Weights of a small GPT-style language model, trained from scratch on English Wikipedia.
Architecture: RMSNorm before each block, rotary positions, normalized queries and keys, shifted keys, capped logits.
Training: 383M tokens, 2070 steps.
Each number is 128 + 24 x the weight over its row's rms, rounded and kept within 0 to 255. Layers, rows and columns count from 0. Numbers have three digits each. The size before them is the row's rms in percent of the matrix's.

# layer 10 attention query, 160x160, rms 0.112, rows 0-95, columns 120-159
086:126171114100142156107160091124141096151114129131122158108157116126126136103126138121138119131121148146104084137127188168
086:130163171151121135142155106142138081127119120137105115106134130113106100085148143086116138123167119195153083119136142112
093:147105093144149126137086081123128165136102133148123065175102110140138133118135113143124086184150147145143166110147160124
089:159085166119149127136131122104138107136144138119131157114106127135148084122133129150143152162078135126128157168188124148
089:169165135168133129124146107117081145163102127083143112168100186164123129125157117109094104076109110129117123108110142155
091:122113138092110140190144119152168119147105122151089092153134131147105130131106128134115141111129118122101117155096137094
107:105135166123086112134158099174099132127124113121125128113151102142132111158118113104129130158146127138107106119162143122
088:147145134116117130118103124146106115128117125131111098131118178129110155105096164138165113120138175105114117103126107160
102:110148127134130131133091164125109128135126094162100092092145147125132158128131142108124122120127170143159110110148108147
096:133113093112118103138156116150096088123115194135109145155158130143174194154121146136142143152159142141101151134145131093
097:101121156128113128185121119138171157112131100132135147107142145146134108135141096140184127083122081116072136128123121107
104:157147155146118122136123151122104161149127118120165126115103128181152121081096163113163120177128165119159142076067182140
100:100133129122091153098095139109137126125168122114142123116096147140098071166097166128141143151122114109134119111145100152
098:093170161135132159120080197136129128161153121116136133111109162127143161119116147096158163140152117138152124125129105123
090:195109155148165101140084123122126082128123109125135163164114124142097112103107128148123121121131142146099166118148139149
098:094106131138106172135132132115180132178110095137145138151110127100093110110164160144112111141170120086128102096129066148
106:145091110177149178069129140140113134161112160105172135145096109153087080131138108138125129100108139118119114131104130128
103:134177169104128160170144146149107142136136146087116098130100093171132157152173118096116154138087114156120098111107116150
111:116126091154111161086126178116139137157147140121135184112163125109108118181144179120137127115108125143169163133166158156
115:137097150118138117149145111101126134109130120129136107120129126139121133132152142087102164114103119087114110136081120101
114:147102064117135104153103140138132123135100118126112149145129116157145115155125153135131116118121144114099162145166119077
100:122134139080116136124129132136169141120120091123131105144141116160169142100103122148125115121139124051116120124111084137
111:140096176117151144129140148128123122149128162103106141114138114160125137137121113130137111154094116149138084139109167109
108:117145129110124146168116166166110148129116114132146143145129189092164098133089118080130144119192139124096119105132153148
122:101072118142147122112126123160111167183108105136154117144098137125125164136114087115125158152086167099138111149091103169
108:162082109125132088139135119154149133135133145109174141116140112152107130104089095162147133121137159094128124134123128116
115:141172112133131126099109173122117132111145188131154112113113109118101108141161150101123115152080176197096137127170143150
118:162155157151175121142114092083151121149135139149105115164145120133130124106108161129110125081145179133135158128149109126
115:130094107093122143125139137117098100129080143153137129154098084120127157102099111122120129113140129117145139158132152131
112:110176088185149161135118127089137163142095136096158147167099110104166107124113143133119170103111127094147132105131145087
108:141115103151104084108116101134120135133115105077135129156123122146126144154143147160155088132162153117118136158141117136
112:126142150115119088143146140125102172119137149129097087080134085137130149130133117122087132128088117076145128172123174121
012:143132142106141134133188120116172181126120138117133112117117100141121136116106106134157174126151117102129101121112119139
012:098124166165135110138083137096120113128150162112167162116097105159155149175140166087114082139151122133137141112093109116
011:109124137120130157130104126115143106100120111127115146143144111098166119141139144107093086114121165100099114080165140164
013:156113123139194116157086102143102129074121120140136083152119137146189118146083111148114120176162098087085140132177112118
022:106168145127099113085162125141139111142114113122101118137115111134084169131154138096142117158127143164156102128114157120
020:140134120151126147118119162129117110170126115144145132188078103143158123147135163126102109168139136167150127140073158123
024:146103121115184153158088135129103147144109149141149156151102163130143133109088135157120121123124124124143156158102122150
027:108058123122091148137110122125120159128125142124129131094151126120150105166102113122125138130096133084087170146137100118
029:114144152130057116111171149132152131123164130099079158086166105123117135135145101134153159127130147121097153096137126094
044:132186135141143132114178134141137096121119122153124150143124117130104110124166154107136133135121130175131093125117179130
030:095125138109084120126162119133123136142129140118115162156168089116129121175121126111121142097113116118117165135111097116
049:125194122158127113107163129156140090115139121141124153138119109111108109129176142090148139134136127158147101104131159113
061:125189142152105098099158129165134092124147133127130141133114112112113128115151139097142122143131133158148102091107142130
048:135117100119136125156106164120130126129125108139158090093106170149112159099077100165131113186121131147144105137136117127
066:164172118115102106120129110121166146138161125134129135116140134127121142049142132162132143136172139128135147084125124144
064:119108128117151149124188132137101105137131145178104156129149109093083131140121124126132172120122121152165133170108167115
083:121133113101113140160140098174120112106116147123179121117103191130121143167082165154120087151147130135116106155138109162
096:146103123121129147097136140105121140140141105120126136112086140165126108105086115159136132134136125116135158131126124137
103:116132159118134142102149114103097141148129122144127158097126071167110097124129140140097129129119158191101137071118137133
105:108159123107094103107159107131157106128133145148137145085124166158162145131107127133142120148145102154110111109115125156
122:164106151115117127125132100103101153124116149123139079125122109156114129123120149104121133128105118108102124096096090126
115:121105142135122120122087141125117109145092149178150158117138129085129071130176145145117112067119132117123138135126127119
121:151140126183161139068155142117138126131099130114119149129135149122099104113131156092138130124135091141154129121094120089
116:162146122170121154128080137111117122106098129113144135094134160113146110156135092098119141133103132113141144137126096142
145:106154143107180121145116113112118101120120153141144147138158107097161137084138132139140169125124092109168166120156139103
135:108151106161161088143115067123118120148126130106119123095126184169107102138156135115110153152098110128109119148154124145
137:107151166109092146110140165191107131109099139107121165120101146149158126069152134101115126102146134085119086086132167129
138:118116098116180129118117143115095137152119126142217084146120135104123150115120116091176159114145156159098144134165143147
157:125108134142179128117148110117137158115103137136110161104105177124132103099110161116116110126114127088121157133127113123
156:122184120181110145160104142129156129081108131163142099169150115111131124095088158105153122124143134128147164133142096140
155:169101071140125146101109098126117110167097181144120132162129114127117124120148119128141125125133134170095106145145072138
153:121125110139121147137109117158100129101145145126118166125145154128108163137140116181128122130136139097099115117175113112
089:120134133179146126114173134109174179095124120129144146133191134128140159172141092158148133125108159123098112125106164100
089:130110185174090132133136135119149148143141143099140152139130099144086150129147165145134175121054151179155120139145119122
084:125169092126135153136134151111125102105122099141114143115149124126165113153101120139155113095142130161136103155087136106
097:131107147157147135134173129136116158120083119094121118077144099098124153163128112140108161132100182106127128172124187112
085:134105108156138165138121157131124138154159108162121140138117091138156141178111110132148093099171119126117121122105089083
107:146159118149168136125131105173118133121109103147091153162146084179106141116119104133166140144112168135122146186092156130
088:115102124149078083096133097096104150102122138109144072112069125107109086145109139125120128136100134071157122132143162155
093:143127094129093118126115135109112108143152140108145085110083189160136093140125129108153127131155138137111163072143095147
095:146120085149170140088120127117162154126138128127134107145117104165101110139129107134153132115137096128133130128129128100
104:123114135150165157109188077144145197139100097136127179137143105063148125119108079124146115123118156129152140152134115113
095:100102140139127151093147135149122151119097130168136182152111098139134140175157111139122106128103129130152132151137160099
109:144134146140110091103142111129151162128118142102095103131121116144141096106150137069129128102135133152128096099177124169
103:108200127106140118150154099116107108138101159133168125122123124094088111153114102110098112133103093108137132157120151141
111:123101178124101084139117149163117091091104143075196085180094155135151150110140127095125131122079105115091110108117144126
106:120113110121111145172112158122093146133108106131122102134123147108103095135156136080151159138141134122186150133058170144
101:145154110115096128093116118114129113125104151119189121136108129146141162106119190116158125095153135151125134161142142134
100:119132126091167093179106108118131141138147103149139146158123109103131152175107106159141114182110119114185124158148169081
104:121128098082159124100148099118133107117114145131140111119132106107097143179118087140118120150135084150113139158115148131
097:108047123123101108152122189163127107096129095103106116137104124144126122168082145140145128107106097087148115138116108129
116:128145160098081116165096147107096148109136087132141115107150168117140116094157168094153147140147140160100114126100142091
108:073149104157093118112105121099098157134145074135136093077160161131145110106103114135138145117171164116114077151186143136
102:127112147126073143119122119165132099154145128101133155159109095127098128138142137123098139149149094110150117112163085156
108:118150145105088100133191098115107122081121120139111158130113138209141095128122091104162079085119147161143097099147149146
117:151094070109138110153087124177113120125129111142116108153143133108134136149096076098151113155136149107137129172125112124
102:130095132146111137131140117134127153134142118118125130136132188173155130155134125140116106137150166132111099184142129131
111:129109171104142120143126095119147089119130144128118111144144142115115159128123103102098136153136117098105143086178147158
107:099130128134140206119116144133150138123153159109133125174122162120048075116176147129110148109168128188144104110108154131
112:126152114147106130113134134145101101116057109131105141158145112113113138133130123151115145117145105089107137134139146096
111:147168127171143154103098119145154118123109119135064088102140137141125116092145143134130129115139134121120105130133128121
109:152103117162193153100133145090127114124137137124156139141151112111146153158162111116153161142155125137148128185118132086
109:117160099116134153119133120095162148123130127150152130109128117134124123125150165127149121180150125125143124122166116137
105:099082098149157078134117158132093117154099097146144108179142169110134142093117107136149160112160119054146168138129131146
# layer 10 attention key, 160x160, rms 0.111, rows 0-95, columns 120-159
093:136096118128088148089157121097127157137134125151119160124142123145153163152119145121137125110135145127110151087129153130
090:157145184130150181115112136159173109113130136113110163143120157125155131106155151102127131142129104145145107160109148146
086:135116114133129122162091135134138136116092118112170098172086144106140126096142135121113125156120123155143169114133092146
083:137157086147111153105103156141127150142123140132146139130157130121201118114138161171123129184106121140159146117153140097
086:165133121169151146137128108171134165192140097143104127160134112110117115127156142120096098115137163103120108126160115112
095:127128152073088140161133149166113100132153103138110102154121126123111092118128084120139126110148174170129134162124147159
107:130115157091123116096139133134100087089140130102128117113150072146109115111088172159157113158094098133114107188155148132
091:156110127141158120131094103140099172143115119141130104115116099097139135124111093109145088150116131095147098093148113143
086:128139092140127138152113185127078161131117115156140096113143107111099140127116121131114117106100130107113115130134128157
091:124169114117095154075134127150135116168096137116113174078125128141163112143132125135160116133108114142127131139165137118
103:111116065109137098148109090161159105098121103118121079142145105121131197085139149123157122123134154150146112167114114129
086:100089103146131109158096173172122127150131155141140102168109142128104108093147122109148104121117156085145152120135152121
101:153096128138152154115148089133127143145162132075142084143111161131115103126103140121123117135108155118137126115143122128
102:156111106104147107149084131166092124117107123140121090117114106100106173127130154154099141113108143089139149152147130126
104:149143176162122124144112123111210135131139140128137150141123143142137100140146121136126116123119143139077113118137091116
090:140117127120121112188094094131100087115102124109157125129114099116128169110113111126099112117150126125116151135133118172
102:117127105151151143054120158110119124133124179120124188144127142088149105149138141108138118101145098129117184088116126168
114:136095140114133148165124119130140133145107158087147099095126125150123096165147162085150120146097074125160167105103111107
096:137183137169161163113129150063151176122142150121146150147138129133137074109119133116133067130136148135147158132170164133
114:124121163148169129135115139100119109136125158131142107081087127126109086149123144116120106145058103134145170126144133121
109:129132113105144094161142125173139123127119124136121168113121115121082157124150130152110148085139135120104134157118146087
109:110151163100143157130140126133146121116142091100113099136137144130149108125111103166123097150096066115103102135150145147
110:090122167102139168129117103131134098122168158147097136137142138149161088165098151107105122126089083165165109128119161122
098:144121117152119156131110135212114113126101077129159154119112160150171131106120156120156119128141138120084114141133112111
112:153067115161121136117147147114109182126102161099154073113152126114112145119151151158136159131074136102171155120086141133
107:116152069117138129130111117169132132115096128159133162144142100138120125155128135112105145156160184125116159138095157151
127:172127082118109155130113153113130145125140143111120108153136124130121134144136150081116121121150161160137139179130159154
105:140141140150160128177126107094145105132147096127111164139111118100106149096134127106144127151090168171126140145172087139
121:158120119076151128141160157126091099135135179135113109125130079127142104148117101101109147144116118143152125144125169163
102:116129097168146157158162144117163129115101135110133158135097134164132121151105122139105148078128116087116121111135074157
134:107148116113113113104119112133103134119140136096142101159133132141168107144118120152150098139098092100121132115166117138
116:143147164108128102138105094115175136077064118154116093133128139117153151128100083128165090123079084117132082138152136097
020:136092173170115147125175121108190124171167178117139154136145122068100097155124110124106123096128166118112139119148107125
031:143118150133087136123182134142179144167179177143143159128162119091091104162111128126111125094167146144166141138123138159
018:137121160114111132121187150112165118164187177139128145133184128081059097151113116113097130143190148150128132137142106138
038:128140086101160129138082133149051126105095091129130104115074136185173166115142142127145131154117102134131121129122144111
029:125159111134166151167141204138135129110165149163136095126133154109151161114109091147089132145148142138169115097127112139
023:102079136120124114128097056150128130122108131122136180140141128139171119146149126148172140126135111120076129112134151140
040:138092140103083099086125096146126141128093146088116154122136094156092103148123190109161113084153109113095185164145150157
029:119161067121140116146142176138098141157120091156140091108121157140147160089148102125122121077111140094149148110090122108
043:114176106127177120151121153131130108123163118182146126122134176086140165098134089162112127145100133124131089071095115114
046:117126178098097165132133089118156121123122131108087123162135105138095102146116154134167105169152135172111144139151127149
043:114153118120194151105087121133137080124150126172110129143139168105139146127160144152162140145101150115128089090121132133
059:103133178133112173145159092137168129104109117129092120163093116140141143166131126127139127171129143147137115131136163136
083:107154156138109166149164121137151135113130123136094108145107139121133147158131116131107116159146142171144078094116138139
044:140126121119091112129139167129096157154092139103152102089121103144127085118113103101096103087143119128112156166113084120
086:111193170123091109135113076159163123106130144115109125142147153146144123102148141153152096146149157163104109086122133166
053:157147140110110136145132138125152186113127144144108130112137108148127146150122106139121121167174115185175112111160137120
084:111159116107112103164110102170126120105106164118163090106140165106121170163122181132100097144144116126108080154136094143
092:141131099100131142123157116155104118134118126124151130105093165162126119139084145169124107135137121126140133156113107144
095:130117158134160157124106150088092157149120098130122148146124082133093102121135129142090123133128158149123135097136134111
109:103159135098105114090145111113125134136126128147134144065133123179149127126096129151117128148142132176088124082118114146
115:152137135120125133128170103103109160133127141104123065132125120172120154132100131093111145141107127124104100092094093129
119:143103147117127125125104112124108117145101162163147137124122115109120087114173161128119111087114126106117139119107113136
118:142126135161166138089176149114137125138116129130114130137137144133084120097121159116145139121144086151136106127095148077
126:158150101196136158089095158111124125122102136112130130085136160121119095150129110089120147128111117119139140122103104122
147:115142161091159131136123136112120112113122154147153145138151088100176151068122139144150163115139100112172162123138134109
132:105154121144168084152105062111113113136125130106125138100138166155124114119150143116118159159106098115127142144160127146
138:106152174111069138106148159187122122106095126110097191131113143148157111085160132107095117098134133079120093088117155121
148:110128107112173128122116149144098130153109132138205095141113142114133145099117112097175165107146166147090124120151154139
155:120102135134174125103154113113136163122106135127103168101105172127125099106123151125109103129112118093127140125122126125
151:122177117182121154160117138127159131084104141171136120162137123102129113100088169097154116122134139122142169134142096140
159:166104082142127139108121099118119116169097171144115131164121103122124122115149127118135123128127120174103107150137073140
150:128118111143124141138106120158096124108138158129115165133148157127111174142140113186133124126131146107100113119176102110
088:099109155102147129101169135123143136113145130129122154123141086146127161132137096111125130099118129145134171159148153100
085:125132124142148105121132148117120123142174157128121120100128107177129141148138105154152120182117175139132130117146158122
078:170121114167149120095145141118131163126135134146160139076117141109109107159122133107126155099119118155134122164104110089
096:134117138149118162112155138154128112139137162109147146127115135169107133145150111108143133170104145107187177149157159112
080:133161114119155113134121129124133169153128119160137148126129140087083157170137165117110111091106098152108113112113167127
094:161134177132152088088162105120098143120098136123153146117101117169085170151144104147150101148126173162132146161150155107
079:092118107109142091135092110120145139147115135071138129106168147101147130112094145137142108146132109099114120130132116175
093:122135121136099200126094096159137106115132111136130117127093168094166124114085136108099162091161112146121157103101106128
100:155075123165121120077125118103159159136137133128137127145097123125080141163162111126149104121116127124164145104146168106
082:126132124140199125109136104155147133145145167132087143168112157108138135106133081137121112133101131102134157164144150144
093:144094116112162122093104128128168140176077167126128152173139100118087170138109114121154137141122124116124101154100127170
092:125144069098113115145121111132137135137163127096086120140144166129182104146142102146102117089117107144123100143162082153
103:098149121128126126149104134103139114128116116124122128129174157119157137107107113107112127149162107113125155082108141124
088:136122124139112120143115142095097118111105086079177074120150111150141135116120122127132152128132146127134105134131125147
104:116176081149160160143130158146125131129107117126140136089153149119144129145122151134075122123124089125157144176134098135
104:094153100153130134149139142166111130124099070108126136097137133148136152114128124119131125125106077120111105138118116143
114:105089144136124105135106127136131102106164127185104164127169113113109113129110134144179108088115138148145131112134164153
099:119149131138156146070154112120096099112137167111095101146144145134134199155129139145115109166130097125139116124096115098
106:108126093093140096138065144151134100113103144112105133128121108146133113093122152109128141108118121103144140119115093151
110:128184135134122113158083155166052103079156102112129151147119165121160166094154178095104151144135107131115120109096151111
101:125139102129127115121116082162106096158145133129134124106159167169148133099098152147097096103115086131124136085121104126
111:112134156138111092124163128084096116122133126118145136148102134162147153145150129084082136145139112120071087124148126126
117:122133120125097126081161098162111154150153180103119154118139147158147117172110143125127136122136131144151122145075133099
119:133110092144101134126149111091131118137119117182089197124121111119137134161119128110116121105113127140151163123103153192
117:132064085166135159176143144158152160128136103091136104094140135139111128122103119140106147116092130128106154151108129155
103:114143172133119095111141131177125072127159147133152121087142127167113084187108132124090161117125151118111114127166125129
109:148108163134080139114121121142129088138150145146086131112127114165102110124161108118094136109139132162082107131128171125
103:135156160138121130138117072133140137100133094169068126145121092124136139151119095166156119075154115094142080124135146127
109:107139101098138160112125122169143106118090164148142147122135147128131123130121106144124140101157154118130154155135105131
112:173102155166136151110131094065154148114127127125120123154124073095152163087084127142133147105120138110125150113146154105
112:120099145120160185116154127108095175137130082145121146100105123160109137100116148082121157112146116093112124104090110117
115:114156159119112106128118108149139112141134114142121102134126119138114125135108145142096140090140138124135156124077108111
# layer 10 attention value, 160x160, rms 0.127, rows 0-70, columns 120-159
095:146123091149126127141139145182098068092104143100128143176136077138139136170107120111087150113146139114151121153118196142
093:075097165087124143138132145127135110142133130109125164090146108149121114142153152124099135176112107144107129139142137107
090:118115073152124131120088149131113126128129140137138110143120117092088134133137098073093155064078135107139138176129121139
104:128089166048145100128134174116145109145109122136158149153146137140124123159109126139139135164136118128162120117138106153
104:204115088122135110143169118088132126129080123204119104145109084146137098126086121085143114132146101167102127097128115137
093:113144130169115113136101127103173116123155150127151127136127154104102100097142117187150151121118111103125163133154104108
093:153163176113122126118115093077160148140091172087128146169103099117129150147085130108114143136116128114114068104097107135
099:129126120137174179115136127134121143081100105114135093140117129103078096126101134147161140151129108128134148121144107125
096:164142150177134120090149138100175112135095187126132127139108145065129108134156098122125139151101128102121133151123115147
095:121139108151147172144114130117071112134116129134146164118097149161114091151161155090126131159110073165131118098151141120
098:140182116123148129077179107122066149170156157134140151121143078098109131123116158110134091133137075081111106129110133096
095:100133129181191124175159143092113138124079140125140169136127152122170115120133119153133132112105099117123171134146154121
096:138139125143102100121168125144111164143175109138164102119145118127095109126128136158140144104127087113142164086150122130
095:080109063120085139125126095112132134153128142090171110099144117161097108125109103092086126134118136142119123142109168096
094:127114139173168162121150133125096088151185142089141112131145162124151136127129150126108144159098092101171121119107118118
094:100150116132096086111144174098161129121108153092140132109147084086132124145137106133132130073145109092115121112117145130
101:145095112143165138111132077144115118121154128099109146145121126116093129077163169121110107145149115131100096113146110117
102:132140183190091123136114128079087121107141140152114159119157073115054159138107133144147098164132111130110174091107136126
096:128158122141149114121131110134139168142135144165085100144114160157171113143130138133116120107119160164116123117103141151
092:142120120106102098091126151182073129139096147100152132108113118123109170124169150159136113110164148134144117139146106115
094:109131162109123057081109135132093134144163088105134138136148137097124123107121148154102104142134119155180143143148154077
097:080168087114114132156135147143092102130108108119137176163129102110130122154138098181106149113156094097070125117148158160
097:113141098107117140104100115138124166106103151128141125132133117140167106122120137137166151127092105202102160088111091145
097:131141173103119070173102103148078127110118101105119138114136113144153128085138159111094094155154115133144150124144160142
099:110155161120128111123126118095215080126118114104114159097127109149121112113135157082134086125144082161136199125073141128
093:145162086170124153160114141111100154125128139116150158123150122119155129141124103131103169102146135182068127154098113154
099:097166159147110142066104132171102141116147122114120117126124111133113104113134115091142133096141138110139155133140148146
095:135117072138147143150155121163134112116120127099136122145089084149130092143127167141170085122138139119119185142125146097
092:134127146103141054134137109092129136117135184112159072134128072130183102082115136163140122151095136126120122159133123146
101:130115150124153126130148132083121129101103100145103137150123126118088132138148117115097096151105175137128141151164122158
102:126127167150108145106166071136137128112130115125138090116153157137121173146096151154129102140108135169094099129157181096
094:117126168133131131101114089100154128088128089142151124153131135150117140120139135159143100087107095149141137170112100156
112:113094141117177155125134115113131121167136164178140162090078128146168109135123147164134124147099122118118156150114120095
106:158119122156148095121147113134143121130122105125122091101102147128120110119132130127131130161161126119142125137110101112
107:161142150110149061117154158159125112120119142131131152140080115123113122122139125115124147105126083120065120130123138111
109:136143166114136154116125116129084108139142153120155131122082096133083131158142086169124102157127120133110171098145121111
108:133100146093112176140149116137150112113181091083121116149143122105111126119135155145159108138135150150159101119098098133
111:131145169140144107101108139093145158147119121072149100121098126116100116129187082136198116126100141163147061202130105150
110:149130060155116130135134106161152142177154133116124121073107119131148120150146125098103161115124109098138142146137135096
109:117143112108115105135188118101116124148112116160110164136110128097121101161146104163126125119115153140137127140105135115
110:147146147112128116118140136132100168168111119144143149178123139122112149173128088175120136160129127110126120154142108152
108:126105115120109108136120114095182132113140136129152155169105135173133183110142092129112149149123164124099139135147129085
110:170154123098110099140123068118143129134087113144145107118126132085135101149156065120115124097172126115151137140150130136
108:163151111088114153147167103136092112117120155156105129137169136137115139135097117095142100130154109158123098180149122147
111:117101123170159119126112098136165123147099132093158104114157103095172113115174168110127186122132175133114165125136161129
110:169163146189109174121105129122091152117076150136119083109157099096147114160103145093168112161114159115081132126122113153
110:127135126142132123105127112176169131133122132110089157117129154137112125117159149135091096105105138104131116150170147112
108:117148132095145130134142127102161122147112157128130128100139167138133097080134108126116096090149084122130114167183097110
109:141150142133111148120140137125149109193108095129139153090126115145133147090109131145114136121140106113138098126173162117
105:050155131155150104063142143116141128108086147168159130148086128119078124078111130070139127149135126153126102126114135134
106:093117125170128128135121107111122171162146081114154126129116109166126143147122141095168100124181133151104123123119129120
111:145161089106163105122139128113141135111108138072163136132139074112107106143100138144112125164141148164104174155132109103
103:117091093098129102107128150144145128109134096156129087115124111161092083154161115061127101128146110173099146139133109176
111:152116160125158148116147093117129097125117100105096111147149163139127140147067122119094120121165200133145124143137113091
108:116175126156096093151168098134127139114124122117115116156106119148152140157109087070112113126085117115143150125110142147
109:114121103125134137115118120153131131113181152137157132106129135130165091122125130092125098139107110109120104164095138085
108:172140166200095135126107141123097191104153114144127128125123150104129090131128120147096123136157115116119163125079170143
104:081137157141110125130146110132118146143126167109146150111139135167136141168157107136124095166126092182150111140125156096
110:146111128112121145143160150182114141122108129083135095135179123105113172105146106142111136125136090118118128094118152127
103:107114130147125095139109134109123164144105112130120092153114112128120168117132112110126121127125118114128124129109060089
107:138101104109102168114120140150110111107037102119123134123123181152133111139138088119123102114114134107161151087144119157
110:154101127138161186124136121141131161120144158118119121121113154152114110139137101118091112104166194141158113116138120137
112:151158107122147094113123104121101115147135137104147118183162136142112141157137137115152111092132116093155129106158118119
112:168086104106148158155093110106123127169138096121138118104126174123083083123110104104115109150083130118075081126098115151
096:150142150100139151157094143123151102149116158119125116125133115081127120141124129102131121105103153088094093112155146127
099:117185121125124146136129126165133098125142145129167150151143148126105127070155143153160113102153135187062125124116166195
101:145148088134135141142112117142079096125170127080128147129142118131136113114115094133139184146133108096150120144115126127
104:162058098104103175127118103152106112130125098147157114125123153114177118114178096132098147089103143134138109132145139135
101:141194172123116160113138089142128123138123115154109126173143128156151143136139147167118063107106142079157131120171134108
100:142126098121086159125157075057142131103121134103105118169145121111139098153090121144154153118109183171109148147124103120
102:147116141178108167110138122121132129139121161092139089186126171126112154130121081163158148105153148145087120114154137116
# layer 10 attention output (transposed), 160x160, rms 0.107, rows 0-70, columns 120-159
088:127126103100133167105164161121147136114089117209181110116157162093133079105103146136132156138097103157157154131128117150
093:151177123131122128143076092131113100078136125167138175138107126095151141135104145084131111108133141153140130111134134161
089:153153125156173103117164109165107114117097126152098101122124139123097096125135134176143094178120121133136168118131149113
102:108143149115108156086094131116083133136072141135176158116089098149138114118137128133120094133112127129111140154139130113
097:107126157160115138130151154169149166125173128117136126140133171168150135152072124128147168136120133098144132132133159116
090:163127177151139121142151130155118133131109157134165178094121117156136136140130078113144111153164124113107167111095191123
093:130167115140151111134153091144135139117156106165108176123145156142180124153119139160167105138140100144120129153100105120
102:110114104128149117099122168154133122079155142170141149080130143092146102134118139122101127135125145176094121068140153123
094:068119135082075127126146106167131123113116140096140091170129088138162079122072128172155125120159157161163132097121103124
094:116133150153077185104156114133115106099157090111130124151129139112132117107111120159113134098133140128116194144168151153
095:143134144126131130168123171144156087137128109120083100133146178116153145134107112159094177095143197123122156135127161167
092:138114186118099132092065082186140125118118144130157168096111140120143143136155167139120151132149158124137120144113128161
090:106116113131145123122115166114121076140120107150117164104124159125115112133111153136121152073114137117155123109151161150
096:148103128151173113127127139118144109136149077164090169095111114122112113124179112124148099105153104098137109155108144174
088:131112149130133123163104142145145128073100134134133129141107123147140113121157143129133090082176178145100129170128159093
083:128097144157140177151104125132119140128088136185133123104104144180100113127126153172110128167091118159166158172151131148
095:153185124109093138155143148116123125095129163113120080129152102132113129169119134109145146075127116117121149143121132123
101:134123087063145085153126118150149136119111117121106098106151144109173170170122114104168099103176138148117093123105156128
092:102119088120162134156160129104109138155143128106131155088146159112118069117114147099115116119137069126119139134120122137
087:139168139100125131121127105073114104107112152090122128130172110120108115162127135117066143132126077096098172131106126162
088:157149105110129139163145128120129103154096142111173105150147141130119158143119074078131112113123164139106127118133123189
093:184105121176125147077175159140129159133117129125120080102144127104131142149088108107160139110155142127141132137122105152
097:138130103152128133107168156126114112103108090153113148117149132163096136111127170122092128142145161113148113150145150155
093:179140108129126149096121136139180132160101156125144140127156154122134143141088085072145124158142110137148104138098137093
097:125129136094114114150141114124117137107135068098089144103169149175139162143122150124124149156134140114125053153174134147
090:120089149123135157126145124113164102120131102158113113138107120160103097092128163139149130160162128085129152155156137155
093:100147152157120113141196131115157119125161143123174089125125145160131096141147126137081142122100112153132120130103164137
092:131136127104090151142116132120121143202117146157124086116126113153191132129102109113128172136137121137121128079145173133
087:103157080121125133135107130142115127085104135158138130178133173109147115138160113145139127127138117118130120110104100108
095:134126155083154105162110153150133138115126171160131119101161140069166160115145168118178114118137170105105152093086135119
097:086114090084166116117065115139130132133133124113109126111161132101103104143103144070090113114124134136170141152089120142
087:092101102113126149068141129134054124142131122127131141098142097109117108130138132110116176149103174144148095144114136113
112:095114135120126101137118143155120159084157125123128086165186158089060151129127112103148127121115120158123114141177147164
107:110085162137126154110106132139113128152146129102166123128147111084167139137078159118129083147106079140096110122113168141
110:097113121092114175125128116134127148136088090147131145118164112125160148133152109137090118127143117158149137096108102094
108:148113095134108076164126153151157165117160139151131111131146118144131129136127142139138105139137091138135103131152109120
109:113177139090100078119109119142161158129091112099100098151118130144139126082134108122099155094129121130109149138141127135
114:125125090113133140099103109139125102133144110133089146107149110127195141121109132092084143150154102116142141117127141187
112:145093117130106090092150141090109080120130104123159115149153164103152145152095179114121139139102107107101146142112139130
109:117112107162165133139133107191104104108124136122118131128140118147122100098163111071119128152173109113081124109091109132
112:112102118128154173117106099189159128087119115119153154159134076125112145135144092095133122145111109107148132126123113076
113:097137132113131149142146129146140130131147138161151126099123109079110115119123127115131090116087123133161124112125159157
111:152135176100111152107129103134097133127149159083107108133095169162102133143146189131126165122088111131083123146154100130
108:141119141139128142128103157114146110140125092130101143130102094125105160094111140170100144126115144126135127103125122123
115:180116117120106092094141113162180112114127117113137133114090135089157100123112084164124126151132111134088093159085133117
114:155121123122168128107135115133154106143161126160140090117144120134104134087086068121112142161105130145137116136151145099
109:124109156122083122162124115111109108140157122137164121131097159128119108110097116122191125139131137140075119147096146121
113:103108094136116136134115150151119118159098162114094148083116123095140134182128121185135116120117166120117121115127118153
112:099143107089137111119100093145091146066117128153119083143133130131146130163120085137127130174118135139138111084163118158
106:151142168118104138165158125139111105147139138139166128126166130161114133125170101139130117142129129130142146115129101137
110:090139158128160137139113104109113069126126105135133109131147105127165096092121157114150144150132154138145114145162065142
114:127125162151119138109126135136131127107151102124113118126102133162204133170111080126137133109130164124168120161132127162
105:142143095171105183163100116121142156090134123139142131116134108143155135096172136113101123131124165134143101141108136118
115:127138090146116129113175110150094180116147123133171125146075118119118120092159092139121140115159120121106156142085100150
111:107107140136149079148100108149118121094141098165173133130079130112128123117129158132139185150165140153123156112129142137
110:135103121171119102160117151124139140126145072135113107136150107105092112163144089116114126107153096112108126142164150173
112:114140104080114129083160121162126131145120118113107099069086093127111131113150154113147144139113132100094113168174128143
109:104131134152137137079146133109127136094069130146126117130122156150107124120116147119118202108130143126131126119113078126
112:150145116126129146146127108125112131111133143125123156160068124157110138141091122076119132132093104103125135134153150124
104:148131115154113162112129111151110135108162151198137145118118125132125104109075174176143141131178131121156091135113154151
111:136124113119106078117124118084097090108154130130125120145172133156080123124141101159086154094135134142119134137131159100
112:123093118122122108101136132115117136155159106151120159147144102094152058143153156126146106131120109128140148134177133116
115:138111116140093099139139128103137123107117153127111100107091139115103126093104138124097121123133123141176109155163130098
110:111116131121127129115145163085135157114139131106103109138108130099148127135142116144138157167187118107112144121132089133
102:144102115099116107154162123159097139135128159126137118161120116154109143123104150102133164153146117163134104132101138168
106:157163132132124113077060166117110152159131124131137171125134143101144111104105107101116144121134112108103173121134126137
106:143110125140128144091184106086155173113149127134098079134154142148117174152088133116147149130131107105103096137149112102
112:116154122143093153150119144145067110140110140130119113117141110093146143105111122154166154127172156147120085114117162150
103:169128119163126123141084138160150129159151148095116143122152104116120128133075098145096162116122143108105122138081141150
101:139146146109066172130117112107140136136106152154138111117155109132132132152140160139132157144155087123089125135140123126
109:140123152147135129176100135116081124136156152116090133110081152143157117125121156107104145123112114134110070192131089086